Each number is 128 + 24 x the weight over its row's rms, rounded and kept within 0 to 255. Layers, rows and columns count from 0. The size above them is the row's rms in percent of the matrix's.

# layer 2 attention value, 192x384, rms 0.0172, rows 150-159, columns 192-383
size [101 100  95  97  99  98 104 105 103 107]
[[179 116 130 134 113 137 119 196 154 130 126 122 143 112 106 131 128 167 123 121 168 130  99 153 131 149 135 146 159 150 137 115  85 140 148 151  83  78 112 106  94 155 116 169 121  96 113 146 159 150 111 105 122 107 109 100 149 149 127 107 142 132 139 101 130 133 123 165 124  93 171 148 152 136 125 159 140  97 116 143 106  92 162 164 130 155 174 106 106 130 112 140 128 110 110 154 132 119 123 142 151 119 173  84 142 134 147 115 110 107 129 149 119  76 105 145  82 111 119 175 143 170  84 141 156 126 135 143  92 110 138 177 146 121 117 126 114 134 114  96 111 166 136  85 136 140 118 149 125 148 107 133 115 171 107 111 103 129 121 160 117 103 133 152 130 129 140 153 137 107 126 156 133 104 128 176 119 146 130 133  59 117 101 149 141 138 108 101 185 118 103 126]
 [129 119 110 108 117 122 149 130 150 130 107 124 104 113 130 116 137 130  73  99 149 143 123 116 154 137 123 113 125 143 175 112 131 101 117 124 162 135  94 151 112 109 139 149 155 110 126 120 168 117 171 134 115 163 100 110 121 173 131 154 142 117 131 118 152 112  72 148 121  80 116  90 108 128 133 101 123 201 170 118 131 129 155 122 171 121 157 131 115 120 146 106 124  83 105 118 100 147 189 109 145 146 180 154 117 135 103 106 114 192 106 140 101  93 109 129 106  82 165 140 123 131 154 106 138 111 135 153 159 120 130 119 157 164 111 145 161 115 145 163 105 166 137 103 137 140  69 150 140 156 143 148 130 104 124 136 136 116 115 120 113 117  84  97 141 104 147 134 158 109 123 142 133 112 155  96 125 130 125 117 114 114 135 131 152  80 143  91 123  76 143 144]
 [ 92 125  91 130 112 155 121 147 134 161 122 109 123 154 131 115 117 111 158  85 113  84 120 144 132 193 190 168 156  95 164 167 116 140 146 124 139 166 116 139 106 120 129 139 141 141 120 171 150 145  94 158 105 124 128  71 102 153  72 113 116 137 160  96 148 129 153 119 156 136 147 143 119 111  80 105 122 115 147 135 152 119 110 127 120 106 168 116 136 142 121 126 120 102 135 128 153  79 146 137 148  90  63 132 128 169 149 108 149  70 143 141  81 102 117 121 161 100 126 108 178 134 132 133 160 123 114 113 135 116 124 195 159 132 166 174 126 140 143 139 163 136 120 132 116  96 134 107 108 148 153 122 113 120 108 113 125  84 114 112 142 123 142  92 120 158  97 123 100 122  99 137  97 125 145 128 106 116 112 123 159 128 134 139  99 120 154 126 167  97 114 129]
 [126 141 189  97  92 148 127 112 101 123 117  99 114 121 170 104 141 118 140 131 113  83 138 163 146 148  95 165  96 136 106 116 119  99 124 110  80 161 149  77 128 121 102 149 131 158 143 131 124  99 107 112 122  90 134 132 174 120 116 119 110  98 142 123 145 145 140 101 162 146 145 131 145 143 116 160 118 129 121 137 133 104 143 139 145 137 129 104 101 123 125 159 122 122 166 142 122 155 113 107 117 104  74  99 145 150 158 142 148 104 123 103 160 100 108 128 114  97  77 121 154 162 106 123 101 142 136 112 145 168 154 120 118 122 138 150 153 140 149 127 157 123  94 152 154 143 143  88 131 125 143 116 103 183 124 131 105 144 134 108 124  91 122 144 133 139 189 135 169 177 168 119 127 124 116 136  98 160  85 102 100  91 129 144 110 155 151 131 126 108 118 124]
 [136 155 144 125 162  97 132 134 160 146 109 103 123 156 116 171 100 165 111 126 110 134 133 130 152 142  77 167 131 161 134 136 123 142 179 131 112 160 106 112 117 130 128 120 119 109  59  99 204 106 103 147 138 124 140 107  70 149 140 124  80  91 155 132 158 114 137 111 130 176 119 138 128 126 151 100 166 134 141 126 146 181 120 118 138 119 118 145 106 139 165 101 118 120 179 156 134 119  58 136 138 119  97 149 142 101 153 154 162 125 126 104 161 119  79 122 126 102 109 107  85 132 133 121 147 125  98 126 122 102 145 112 149 150 114 133  97 152 151 140 124 108 131 179 175 173 110  93 101 122  90 128 120 175 168 128 160 154 138 158 116 161  97 144 153 121 123 150 132 143 179 175  75 115 149 124 117 111 126 116 150 138 106 159 120 116 110  72 122 138 114 133]
 [149 134 138 165 138 152 157 131  90 144 139 122 107  97 116 124 117 137 120 164 149 162 122 133 165  96 132 174 120 165 134 126 117 126 116 117 145 103 117  40 118 127 183 115 142 122 136 125 178 106 159  86 106 114 140  72 107 157 183 121 144 122 146 150  95 117 105 156 119 122  98 111 114 134 106 128 182 123  83  96 121 149 157  94 128 102 140 146 180 119 135 128 160 145 127 168 103 123 101 122 113 100 121 125 141 159 131 158 131 140 108 117 123 132  88 145 102 111 129 143 191 120 126 124 147 142 106 150 121 148 128 153 161 126 115 148 116 121 110 101 114 124 141 100  97 157 113 114 149 106  86 145 135 129 126 115 149 138 143 150 149 139 150 146 120 137 120 139 156 144 167 169 129 167 131 127 144 140 124 121 104 155 151 116  97 118 139 105 149 142 127 156]
 [100  98 138 121 143  96 107 186 137 139 140 146 121 101 138  84 141 121 194  57 105 105 135 110 131 123  92  98 128 167  96 130 160 124 115  99 116 120 167 113 142 120 132 132 129 119 132 168 122 172 138  80 125 105 139 146 188  97 111 132 131 140 118 131 179 123 134 154  89 114 158  88 131 152 127 121 133 129 126 121  95 141 104 131 117 127 130 113 144  72 110 123 145 135 102 106 148 166 161 152  82 133 153 130 119 128 135 101 163 128 144 123 156 174 159 133 137 102 145 159  85 117 115 134  89 116 131 103 145 150 142 104 157 154 142 122 127 115 131 136 174 152 144 155 145 131 110 123  91 141  80 121 104  89 120 152 104 155  89 155 149  56 113 118 113 117 109 159 137 122 106  88 129  86 140 104  59 114 171 102 154 121 113 151 161 119 121 113 108 127 152 125]
 [145 119 138  93 118 148 135 115 126 143 117 124  85 171 148 116 123 103 102  97 140 161 119 149 180 108 118 112 108 167 151 127 149 125 111 139 116  88 157 144 165 141 135 122 140 136 156 179  92 100 103 170 167 140 116 134 151  94 128 129 113 131 143  94 150 141 165 100 109 105 119 126 138 129 130 138 148 117 141 100 114  97 107 114 137 149 122 130 155 120 130 150 138 104 158  86 110 152 117 116 185 147 176 152 122 158 122 140 118 165 110 180 125 198 126 137 105 154 172 106 104 162 189 128 147 138 116 131 159 113 127 122 120 114 125  94 124 106 119 112 100 126 129 146 133 112  92 105 136 130 146 106 141 112 152  87  96 113 115 123 117 159 103  82  90 157 119  88 160 117 156  94 116 156 159 175  95 148 109 119 141 106 114 100 146 107 134 160 117 113 129 121]
 [147 128 163 122 122 117 158 180  84  91 130 118 106 117 116  99 147 162 147 130 130 173 123  94  93  91 115  82  98 117 107 123 133 139 126 105 146 156 126 142 148 111 152 145 144  81 148 124 119 120 190 162 117 113 115 143  85 143 195 124 117 146 121 105 115 169 122 147 137 129 148 181  76 154 119 132 157 157 122  99 139 118 152 127 151 125 122 122 145 125 138 153 130 139 116 123 104 123 106 170 133 143 148 104 124  97  69  90 146 163 133 108 118 129 142 173 136  95 135 149  86 144 151  96  93 116 126 146 109 175 125 121 119 144 114  86 167 104 115 159 137 101 106 101 142 129 112 143 116  86 103 165 145  72 117 136 102 124 110 131 118  89 162 115 131 138 123 157 123 123 137 122 107 150 120 124 130 133 166 130 116 153 132 121  96 116 147 146 144 158 141 115]
 [110 134 142 106 138 147 107 135 174 163  50 104 128 134 138 134  75 143 161 135 111 119 106 115  76 115 132 102 170 137 180 113 142 145 145 105 134 122  82 119 113 120 126  73 110  69 121  94 114 156 142 161 136 145  88 155 141 134 132 121 162 129 137 125 112 106 125 101 131 149 119 127 141 154 182 168 161 145 128 156 129 114 125 134 112 130 149 118 130 116 102 111 113 109 104 135 110 170  92 134 146 153 125 142 117 115  88 135 125  85  89 170 107 125 131 113 139 136 159 124 129 138 121 157 134 130 130 115 138 111 109 124 126  81  97 126 117 169 128 128 117 153 147 126 107 114 121  77  73 110 177 121 124 161 142 117 129 135 164 156 127 104 141 140 153 138 150 107 126 101 138 157 118 140 146 154 150 112 115 103  95  93 141 134 148 124 113 116 171  95 114 123]]
# layer 2 attention output (transposed), 192x384, rms 0.0257, rows 150-159, columns 192-383
size [109  98 100  94  92  98 100 106 112 100]
[[ 76 157 112 161 156 149 124 130 107 144 130 128 139 145 118  77  94 175 150 122 106 107 128 168 148 153 136 142 146 125 141 120 139 151 174 150 134 128 114 105 101 142 139 113  95 125  95 105 113 107 128 140 104 159  87 140 114 109 112 121 166 138  86 104 118 129 146 123  98 144 108 136  82 115 111 108 128 150 151  92 116 159 120 151 136 133 121 108 162 134 159 133 162 160 143 131  91 131 133 141 163 109 130 148 115 125 141 102 145 164 145 148 160 196 156 157 146 128 168 105 120 123 173 166 149 160 142 134 139 185 104 111 116  83 110 128 142 140 163 117  96 118  93 167 115 134 123  91 167 123  94 132 100 102 114 125 125 138 109  98 109 182 122 112 112 117 132 117 162 117 178 115  98 108 122 118 139 133 176 139 147 153 112  99  97 143 148 135 120 143 158 155]
 [102 170 139 128 134 122 148 157 145  98 117 152 123 158 112 112 123 149 150 174 125  84 160 132 120 131 156 135 139 152 109 135 136 150 131 130 109 100 115 108 138 123 114 113 119 146 122 109 107 116  72 123 115 148 123 132 139  90 193 101 111 105 133 149  90 127 148 107 153 109 171 183 137  94 175 141 154 152 100 107 150 158 107 158 149 115 138 112 125 120  86 121 133 170 154 120  96  86  77 114 105  78  81 100 128 154 147 116 169 107 139 108 140 128 131 131 128 133 156 147 159 167 129 135 135 157 107 112 118 125 154 195 152 109 143 104 118 148  72 115 153 125 140 131 135 143 104 112 156 140 109 131 119 132 123 127 146 150 147 130 106 111 124 150 172 156 100 182 136 166 135 143 144 145 172 155 133 122 111 137 128 133  89 133 108 156 120 170 118 142 129 134]
 [136 114 142 158 126 159 114 142  88 130 149 196 111 128 132 121 113 134 130 165  99  98  91  91 150  80  61  82 130 127 138  80 127 140 119 121 116 162 140 163 110 121 125 124 130  92 109 154 114 117 137 122 123 105 131 142 132 110 169 134 140 112 135  93 133 187  99 119  95 155  88 113 155 156 130 113 155 108 165  95 102 130 133 184 100 119  94 132 111 126 151 147 137 186 150  88 170 169 120 113 121 177 121 146 160 122 135 152 144 153 149 139 126 138  70 113 128 128 126 103 102  93 155 136 110 142 190  79 140 118 121 105 147 120 136 112 139 111 124 164 126 132 127 117 155 166 107 105 130 114 133 127 150 133 142 135  84 119 115 167 169 107 157 132 128  89 101 132 145 119 172  95 108 125 111 165 121 114 110 133 119 109 146  95 139 117 114 133 138 117 170 122]
 [133  84 106 148 123 138 145 131 146 140 146 195 181 140  69 120 154 144 143 110 132 152 100 139 102 131  93 169  99 114 153 131  81 111 148  72 117 154 157 154 112 150  91 130 161 104  94 122 135 132 128 117 129 147  75 109 152 138 111 148 131 109 155 125 118 108 154 169 132 133 115 147 130 153 101 169 146 105 124 146  90 151 160 103 104 125  80 139 122 155 130 129 131 125 155 156 146 100 135 122 133 133 152 111 120 126 131 128 126 154 122 136 140 162 108 106 136 171 150 156 101  92 155 130 156 143 156 123 117 134  83 111 114 140 152 128 118 112 152 104 136 123 141  82 113  90 178 200 142 131 135 138 134 144 139 130 161 152 166 155 129 133  93 116 118 147  93 101  98 135 103 129 111 127  90 131 129 152 106 144 162 131 154 134 117 124 155  94 146 158 135 139]
 [162  90 156 147  94 145 158  91 139 126 139 172  91  98 104 116 159 106 107 139 119 133 150 110 143 141 141  83 173 103 122 151 114 139 116 103 129  89 178 124 153  65 149  99 132  93 120 130  92 111 127 152 107 132 137 148 150 108 152 174 101 110 112  84  85 143 150 182 114 115 115 155 153 156  97 131 125  95 143 144 154 166 118  87 146  91  98 136 122 120  63 137 143 128 156  98 131 103 137 118 128 128 146 141 158 137 132 136 133 133  97 141  71 112 135 140 112 153 160 146 110  88 165 144 146 120 108 103 161 115 140 142  77 112 165 144 181 166 128 113 130  99 117 129  79 119 157 125 152 144 148 121 141 149 109 110  94  88 112 114  93  96 128 155  97 158  78  97 153 125  91 122 163 179 118 116 109 112 156 102 135 120 142 117 158 145 110 115 107 126 113 164]
 [133  92 131 143 118 149 115  95 135 109 114 168 144  60 137 134  88 158 115  90  79 147 181  97 142 145 108 120 159 140 106 120 135 174 106 110 141 107 158 149 118 119 131 140 151  91 121 113 121 167 157 156 153 126 156 112 121 111 113 121 145 143 107  93 111 176 152 140 162 162 107 117 108 119 126 104 101 143 159  98 135 116 107 179 174 166 142  85 124 101  73 118  93 136 128 119 119 123 148  81 151 106 141  99 113 145 142 160 134 110 127 148 100 137 127 117 151  85 154 143 159 162 118 128 128 110 141 115 107 122 174 132 142 137 107 133 158 138 128 133 147 143 107 118 124 118 129  77 149 101 173  92 186 136 146 111 132 108 132  81 126 146 119 126 117 121 129 149 145 155  67 121  94 123 108 117 104 150 138  87 164 136 104 108 153 132 122 124  86 122  74 131]
 [121 175 166  97 115 104 149 121 117 166 113  98  73 148 113 136 148 146 128 154 118  99 123 121 107 111 134 129 110 140 142 124 139 113 153 135 141 103 111 133  77 145 127 165 101 162 132 129 100  83  95 125 102 185  85 159 132 155 127  92 127 117 143 141 111 104 118 129 172 169 117 135 111 124 154 108 137 130  99 133 126 116 152  71 104 135  86 135 101 117 126 175 129 145  99 124 132 111 109  93 105  89 107 156 136 137 113  93 143 140  51 144 131 145 123 165 131 125 114 119 178 113 149 127 122 142 115 102 131 132 116 157 144 104 132 135  64 125 114 136 108 110 123 134 122 115  96 149 153 148 123 128 100 143 108 174 144 152 133 145 134 134 124 127 164 161 125 108 160  82 169 156 116 153 118 143 126 124 142 130 138 106 132 138 112 138 117 182 150 148 106 138]
 [140 154  96 103 113 121 175 140 126 145 140 111 149 116 122 154 151 137 135 126 113  84 133  96 130 120 129 178  93 116 114  78 101  98 168 112 130 131 155 105 161 161 111 110 118 133 101 111 141 138 123 137 121 104 115 133 106 146 140  89 145 132 133 158 113 109 122 112 157  93 124 168 115 102 150 144 131 117 138 163 174 123 114 137 131  84 177 141 102 134  89  69 112 109 151 144 144 106 146 123  96 171  68 118 128 113 119 163 119 100 116 118  98  78 117 109 128 134 108 164 170 148 109 120 124 174 132 148 139 114 116 127 137 138 150 127 119 130 108  85 130 183 121 160 170 109 116 112 153  89 100 146 113 130 124 190 126 140 138 103 109  88 154  80 110 149  89 152 108 131 152 172 147 138 151 125 119 136 132 113 151 123 121 130 160 158 143  92 143 166 139  83]
 [125 150 108 114 130 115 142  62 148 141 138  96  99 132 135 146 120 132 122  91 108 133 209 137 131 132 161 139 167 123  96 104 190 142 114 165 122 107 128 122 146 143  86  97 138 149 134 164 145  97  98 115 135 144  78 104 156 120 138 124 138 128 142 149 154 151 117 105 205 138 143 112 156  91 134 137  82 140 132 124 125 120 165 129 177 142 185 119 144 111 131  97 120 117  87 132  93 124 166 122 142  75 125 119  85 149 128 134 107 117 107 119 129 115 119 139 148 117 140 115 139 123  90 111 150 134 130 142 140 125 138 143 128 129 122 101  91 123 158 100 139 141 132 108 155  96 105  95 117 126 119  89  97 147 126 107 171 147 111 145 116 141 130 116 114 148 114 136 188 116 141 151  99 119 121 169 115  90  79  80 142 157 118 146  96 125 111 112 111 121 102 157]
 [157  98 130 157 113 158 123 148  94  96 140 136 147 137 119 110 115 116  81 137 148  85 119 148 182 154  99 128 170 125 160 159 121 127 110 142 105 140 138 105 161 116 121 133 115 122 120 183  95 107 125 142  96  99 137 114  91  93 132 141 148 128 101 154  98 166 134 171  95  89 119 172 122 122 111  99 120  70 130 152 129 159 111 124 145 109 136 142 110 112 166 154 137 127 173 124 114 127 165 176 103 135 129  93 185 153 124 168 115 150 123  83 125 130 150 178 112 150 103 127 111 138 156 124 123 134 144 131 150 140 133 149  79 123 126 157 140 153 118 154 101 122 113 148 151 128 128 128 142 105 100 119 157 130 110  83  62  86 131 128 135 130 100 115 108 117  78 145 128 146 144 120 146 104 110 133  93 151 165 148  95 135 121 134 157 195 144 141 138 130 167 156]]
# layer 2 attention query, 192x384, rms 0.0207, rows 160-167, columns 192-383
size [ 92  85 110 100  96 109 104  97]
[[103 142 162 155 158 164 121 101  97 128 117  91 126 160 110 118 163 111 126 181  98 120 154 171 125 164 135 118 164 135 160 118 142 148 143 164 136 128 130  84 193 121 119 139  92 110 133  91 142 143 115 115 134 102 139 119 125 114 148 133 137 157 111 138 126 149 126 188 127 131 103 130 112 108 119 172 107 132 135 110 130 111 123 133 147 102 122 138 143 123 105 138 104 112 140 143 125  92  96 183 112 114  63 139 124 102 129 164 143 130 104  79 104 115  83 121 134 159 131 149 116 100 182 113 121  79 157 147 125 106 136 135 114 127 132 103 155 127 131 150 110 164  99 139 166 132 122 151 135 151 118 165  92 102 101 125 135 148  90  76 123 105 117 105 124 116 121 118 134 140 142 154 137 137 114 148 140 150 104  84 101 145 122 170 109 111 126 129 183 126 138 115]
 [123 112 142 163 163 137 140 111 140 110 133  97 133 158  99 131 183 108 137 124 126 156 189 144 169 130 148 120 126 123 170 124 121 126 150 148 121 124 146  79 115 116 111  92 122 150 126  89 168 142  86 119 126 133 112 144 116 123 148 107 138 143 152 144 119  89  95 112 183 118 134 159 120 111 136 142  77 107 146 123  84 167 125 129 142 165 120 187 116 154 105 169 136 113  93 114 115  82 123 123 115 106  81 118 130 111 119 107 143 116  98  96 113  96 169 180 129  71 167 106 115 106 114 139 103 138 152 104 134 115 140  84 139 138 130 174 142 107 103 122 157 141 133 132 136 140 181 101 129 155 122 149 121 158 119  90 130 106 152 162 125 115 108 156 138 122 110 118 122 112 122 109 101 139 145 170 102 117 139 121 115 101 107 101  96 120 153 119 148 216 155 119]
 [117 110  76 107 114 145  96 146 120 127 112 126 139 158 104 101 153 123 114 115 154  94 140 107 148 177 118 137 108 124 132  91  84 134 126 133  98 112 164 103 117 124  80 138 102 137 157 102 117 162 182 134 126  89 124 121 105 111 139 159 159 125 163 126 138 118 146 138 131 109  72 136 150 138 124 171 133 138 125  89 153  98 122 153 114 130 103 161 149  96 161 148 140 188 107 135 130 145 132 120 141 143  81 135 128 160 146 128 117 127  72 120 110 106 117 131 129 144 106 139  97 174  86 127 139 105 108 156 117 130 129 136 140 132 112 139 133 124 119 102 125 121 130 147 150  79 138 135 123  75 136 148 117 105  75 140 133 100 153 152 136 147 149 140 108 119  92 110 125 114 178  95  81  99 133 100 153  91 144 137 144 130 109 117 108  95 136 142 105 137 146 173]
 [158 146 153 137 153 137 128 127 115  82 159  95 129 147 169 103 122 108 113 153 102  83 119 110  97 104 106 147 110 132 120 116 124 146 108 130  92 130  89 118  89 132 142 122 127  84 142 132 150 106 154 120 111 164 154 107 133  89  80 130 132 140 119 146 121 110 157 162 115 138 139 122 128 127 134  97  94  79 128 125 121 149 169 115 119 144 166 133 143  96 149 126  88 123 152 116 164 151 123 122 144 133 136 146 158 116 102 128 125 127 157 186 147  98 163  95 116 146 128 101 138 126 134 144 126 136 112 115  95 117 146 168 155 155 130 161 105 111 173 139 121 108 123 129 116 123 106 116 122 140 122 140 127 132 114  99  90  37 157 140 121 149 173 105 135 152  98 144 116 188 112 149  83 177 110 117 143 145 169  95 113 159 101 102 110 124 107 101 140 122 156 130]
 [103 101  93 108 118 149 178 127 129  82 136 117 125 142 104 129 166 127 146 171 129 121 116 130 120 102 121  96 108 171 100 134 129 154 115  99 106 155 150 123 139 132  96 106 137 126 138 135 117  96 104 141 126 137 108 152 138 125 114 190  81 107 147 209 118 136 116 154 128 127 101 188 152 138 152 192 134  99 132  93 166 110 157 126 106 128 173 104 148  99 109 136 154 112 179 118 112 124 130 188 102 136 150 115 147  85  96 115 171 109 160 122 116  96 117 160 133 147 136 103  78 162 106 134 157 134 129 118 130 102 141 156 137 143 147 138 103  90 118 126  91 139 117 121 132 191 118 146 115 164 129 121 120 102 108 115 103 156 157  91 111 103 127 124 146 122 129 118 152 134 130  81 142 142 106 145 138 139 167 127 117  92 147 168 127 131 150 115 134 132 163 115]
 [120 107 100  83 121 134 163 113 180 137 130 117 112  98 116 118 118 111 179 154 131 137 141 163  98 108 155 127 139 149 108 118 126 123  89 115 105 104 179 143 140 111 128 122 133 146 125 122 149 108 102 170 149 149 148 113 114 140 172  87 120 154 147 126 160  89 133 102 158 145 154 120 149 142 124 124 136 123 144 143 123 131 165 142 139 157 138 133 130 131 124 148 137  99 130 140 116 133 149  93 141  61 159 168  94 143 125 121  80  92 149 145 129 139 117 145 161 120 146 174 111 104 107 116 128 121 142 120 134 114 155 125 142 110 162  73 168 133 129 132 154 148 138 123  96 138 120 125 129 144  82  99 124 159 144 122 154 154 120 139 118 149  76 147 154 111 132  98 141 143 106 149 107 115  74 166 120  70  90 161 165 112 118 143 136 136 101 123 130  93  93 183]
 [136 124 111 136 127  82 132 114 113 115 129 137 135  98 127 103  78  69 129 123 157 137 121 150 133  92 131 131 166 129 117 113 121 154 104 150 118 105 135  93 119  96 167 110 108 111 109 151 137  64 124 127 101 130 108 111 113  96 146 154 129 109 114 155 130  85 103 103 151 129 132  99 116  92 100 100 124 125 124 123 138 147 123 146 173 130 107 146 112 118 113 149 166 170  94 142 136 114  96 126 101  88  93 145 122  89 118 122 143 146 110 138 114 127 168 136 142 151 196 135 161 172 135 163 140 151 105 150 175 143 123 125 155  94 133 123 119 162 173  89 140 101 142 129 100 117 124 130 137  96 133 112 109 144  73 106 113 137 115 154 104 129 134 135 130 122 108 149 118 112 120 119 128 106  84 118  92  74 111 124 147 146 161 108 143 102 165 146 116 126 142 147]
 [117 107 128 107 158 157 106 137 107 118  87 120 124 110  80 165  97 114  96 108  89 151 121 125 118 167  69 142 102 138 153  84 138 156  85  93  93 145 148 135 127 128 137 132 135 155 135 136 123 168 135 123 116 142  99 106  88  95  92 121 145 151 132 182 134 105 148 162  68 105 190  98 143 126 149 165 104 142 105 119 191 128 124  80 131 126 162 137 124  90  87 116 131 134 132 128 138 129 136 137 109 159 115 124  88  78  72 144 100 151 110 133 167  95 123 156 146  97 143 154  98  97 115 117  96 121 128 106 125  99 171 157 109 119 155 142 109 109 144 130 124 142 105 114 102 127  84 107 157 131 177 140  82 126 114  99 124 169 108 110 104 122 165 153  92  87 134  98 130 144 140 156  96 105 102 169 144 173 120 121 149 121 124 144 146 139 165 104 162 107  93 120]]
# layer 2 attention key, 192x384, rms 0.0186, rows 160-167, columns 192-383
size [104  89 111 103  92 100 100 102]
[[ 74 134 127 103 130 194 125 105 116 131  83 117 143 165 124 101 155  88 110  97 107 129 141 131 152 145 118 114 124 170 164 107 113 129 141 171 145 146 120 116 118 124 122 134 123 136 108 166 127 137 164 113 168 112 140 137 102 168 125 143 121 147 103 117 114 140 121 144  97 131 169 168 129 104 137 150 160 107 105 123 103 134 124 141 102 104 161 110 158 153 135 132 172 141 164 133 140 141  88 128  66 161  98 123 160 133 146 127 109 134 143 138 133 105 104 152 111 126 117 139  85 123 116 142 119 110 148 129 100 121 123 108 107 127 133 118 125 106 148 121 147  97 130 175 135  97 127 123 131 142 107 193 138 111 130 144 131 118 109 125 147 141 157 131 125 157  73 108 103 125 154 116 131 120 124 123 121 109 133 127  94 139 181 141 132 114  95  87 114 135 155  79]
 [158 133 101  87 160 118  82 168 142 122 118 156 111 140  99 147 130 153 139  92 136 111 185 144  76 120 126 139 110  97 146 111 130 148 177 150 167 113 124 145 141  87 136 139  72 128 151  91 180 135 103 108  98 180 144  98 138 131  98 121  88 172 122 126 125 112 140 135 156 127 114  97 149 157 139 144 122 129 108 119 119 138 109 117 131  95 129  98 127 186  87  92 184 138 167 127  99  89 140 113 135 119 103 109 150 137 161  90 158 116 118 127 125 124 123 123 110 117 145 158 113 119 127 154 158 159 103 100 161 124 101 122  64 127 136 147 125 157 113 124 124 153 149 140 123 130 142 162 117 143 116  99 155 145 131 128 106 137 158 123 161 120 146 128 112 107 101 128 133  71 129 119 126 113  98 120 134 126 145  96 114 148 103 168 149 164 105 112 162 119 117 131]
 [ 90 122 126 121 141 139 130 112 112 122 103  74 181 139 120 118 107 114 118  94 118 146 121  99 174 166 119 185 127 114 141  87  95 111  97 136 138 107 154 125  83  81  95 181  92 131 129 110 121 142 134 143 155 111 111 155 139 106 120 151 152 120 157 128 139 136 111 170 144 151  83 126 127 157 157 119 119 168 125  88 144  91 109 156 136 151 101 134 166 110 136 106 157 144 123 108 145 146 129 162 144 145 114 114 143 169 160 151 131 142 130 134 119 113 129 133 107 153 115 120 120 105 133 133 152 120 136 189 120 118 101 140 123 104 109 144 108 168  92 100 129 149 130 130 139 115 117  91 119 144 116 126 109 113 116 102 114 112 128 168 108  94 172 135 114 121  98  95  97 149 171 144 108 170 124 120 154 135 129 122 165 133 132 150 107  52 133 146 109 123 106  92]
 [135 137 137 167  90 128 112 150 110 117 145 171 150 161 158 168  86 108 109 117 138 119 134  88  86 107 145 129 162 146 127 121 166 127 136 135 161 134 150 154 122 122 153 101 118 115 132 131 125 138 163 130 113 144 150  91 155 141  57 144 102 114  80 114 150 148 133 121 129 148 118 110 144 131 154 134 160 104 135 139 169 133 105  72  97 165 132 149 115  97 136 106 135 119 156 135 151  97 128 123 141 146 142 144 159  89  93 137 130 126 103 156 159 156 132  85  93 122 148 162 139 139 122 157  90 168 110 133 133 109 109 137 153 134 152 131 135 109 141 161 134 111 123 115 132 168 126  91 119  98  95 116 133 133 101  82 103 112 107 131 129  88 142 121  85 127 114 134 137 124  71 112 114 127 131 136 149 140 139 113 118 128 141 149 112 147 157 118 153 135 154 137]
 [142 137  93 141 137 149 155 153 150 141 107 145  90 139 102 151 146 126 136 159 111 139 115 132 103 129 152 165  90 119 133 151 116 197 123  90 114 174 101  96 162 208 120 128 179 151 110 156 121 113 128 132  79 111 103 155 124 118 117 131 115 137 104 142  99 114 119 158 103 138  49 118 110 122 162 140 122 136  83 121 148 150  95 142 102  85 148 143 106 101  82 115  92  94 126 153  98  93 115 161 115 107 110 121  82 144 147 120 131 124 144 154 135 104 137 166 143 142 116 139 101 116  95 102 144 106 123 128 101 126 122 167 139 104 124 102 119 121 152 120 129 100 121 151 133 145 157 159 101 139 116 135 107 135 127 156 195 155 113  99 137 129 130 138 126 160 126 166 152 149 161 113 153 125 162 142  98  93 130 128 135 146 143 136  98 111  93 174 163 135 134 166]
 [139 148  95 162 130 117 148 105 175 161 123  88 118 100 144 133 141 123 196 115 119 127 139 136 155 120 169 166  74 145 138 130 171 112 126 189 128 140 148 136 121  45 165 129  90 119 140 146 135 119 104 120 147 133 130 163 128 179 159 111 149 133 147 130 144 108 170  90 142 148 163 117 113 160 128 134 118 110 152 120 147 160 148 118 154 155 159 111 114 131 124 159 205 112 136 168  91 119 129 102 163 121 162 133 132 108 141 139 123 119 160 126  89 158 114 123 141 135 183 145  93 116 121 130 155 132 107 117 123 147 171 115 131  90 147 106 150 165 150  94 150 130 125 142  99 130 163 141 134 139 127  98 147 137 133 115 130 108 125 134 132 153 131 162 115 140  98 100 137 112 122 118 131  77 129 144 139 133  85 146 151 156 106  82 141 116 131 139 105 150 109 156]
 [132 118 116 152 127 104 135 114 121 129 116 157 105 116 108 110 115 118 142 128 130 155 136 137 129 145 117 134 127 148 118 107 124 186 135  75 116 114 185 120 106 154 147 116 126 137 110 160 145 121 114 149 149 131 107 133 144 104 144 131  28 130 149 132 146 125 121 121 143 138 123  93 153 174 118 133  99 142 128 170 118 171 141 163 187 167 123 169 128 127  96 135  89 128 149 122 109 124 129 121 130 159 148 137 137 105 164 120 140 114 129 153 111 122 119 131 119 159 165 113 148 110 153 104 111 123 125 127 137 157 131 138 129  90 110 120 164 111 140 124 128 109 148 133  94 139 101 112 119 125 158  97 127 131 134 125 125 181 104 118 111 116 143 151 161 167 127 130 134 116  86 100  83 128  93 137 161 105 117 154  97 124 192 116 115 119 129 149 119 146 175 134]
 [ 95 158  93 144 116 160  99  89 110 115  91 151 154 128 165 143 153  98 121  77  87 145 111 133 105 181 143 174 128 170 145 108 128 115 134 127 102 119 168 141 150 173 119 112 174 104 124 160 137 138 164 142 153 123 127 113 123 126  98 123 139 120 108 158 123 159 148 145 110 109 110 131 141 140 117 124 122 133 162 122 170 102 146  95 108 139 159 129 136 141 162  96  57 126 140 137 107 107 107 127 139 133 110 101 106 115  99 143  76 128 132 133 150 133 109 124  88 134 129 147 100 132  81 129 105 155 122  77 183 111 157 109 103 150 150 138 150 125 105 136  98 148 117 140 107 151 120 109 151 145 138 152 141  71 136 112 141 107 139 133 115 130 142 119 100 129  93  95 143 187 166 140 110  95 128 115 160 139 151 115  84 156  96 110  98 122 122 101 155 101 128 137]]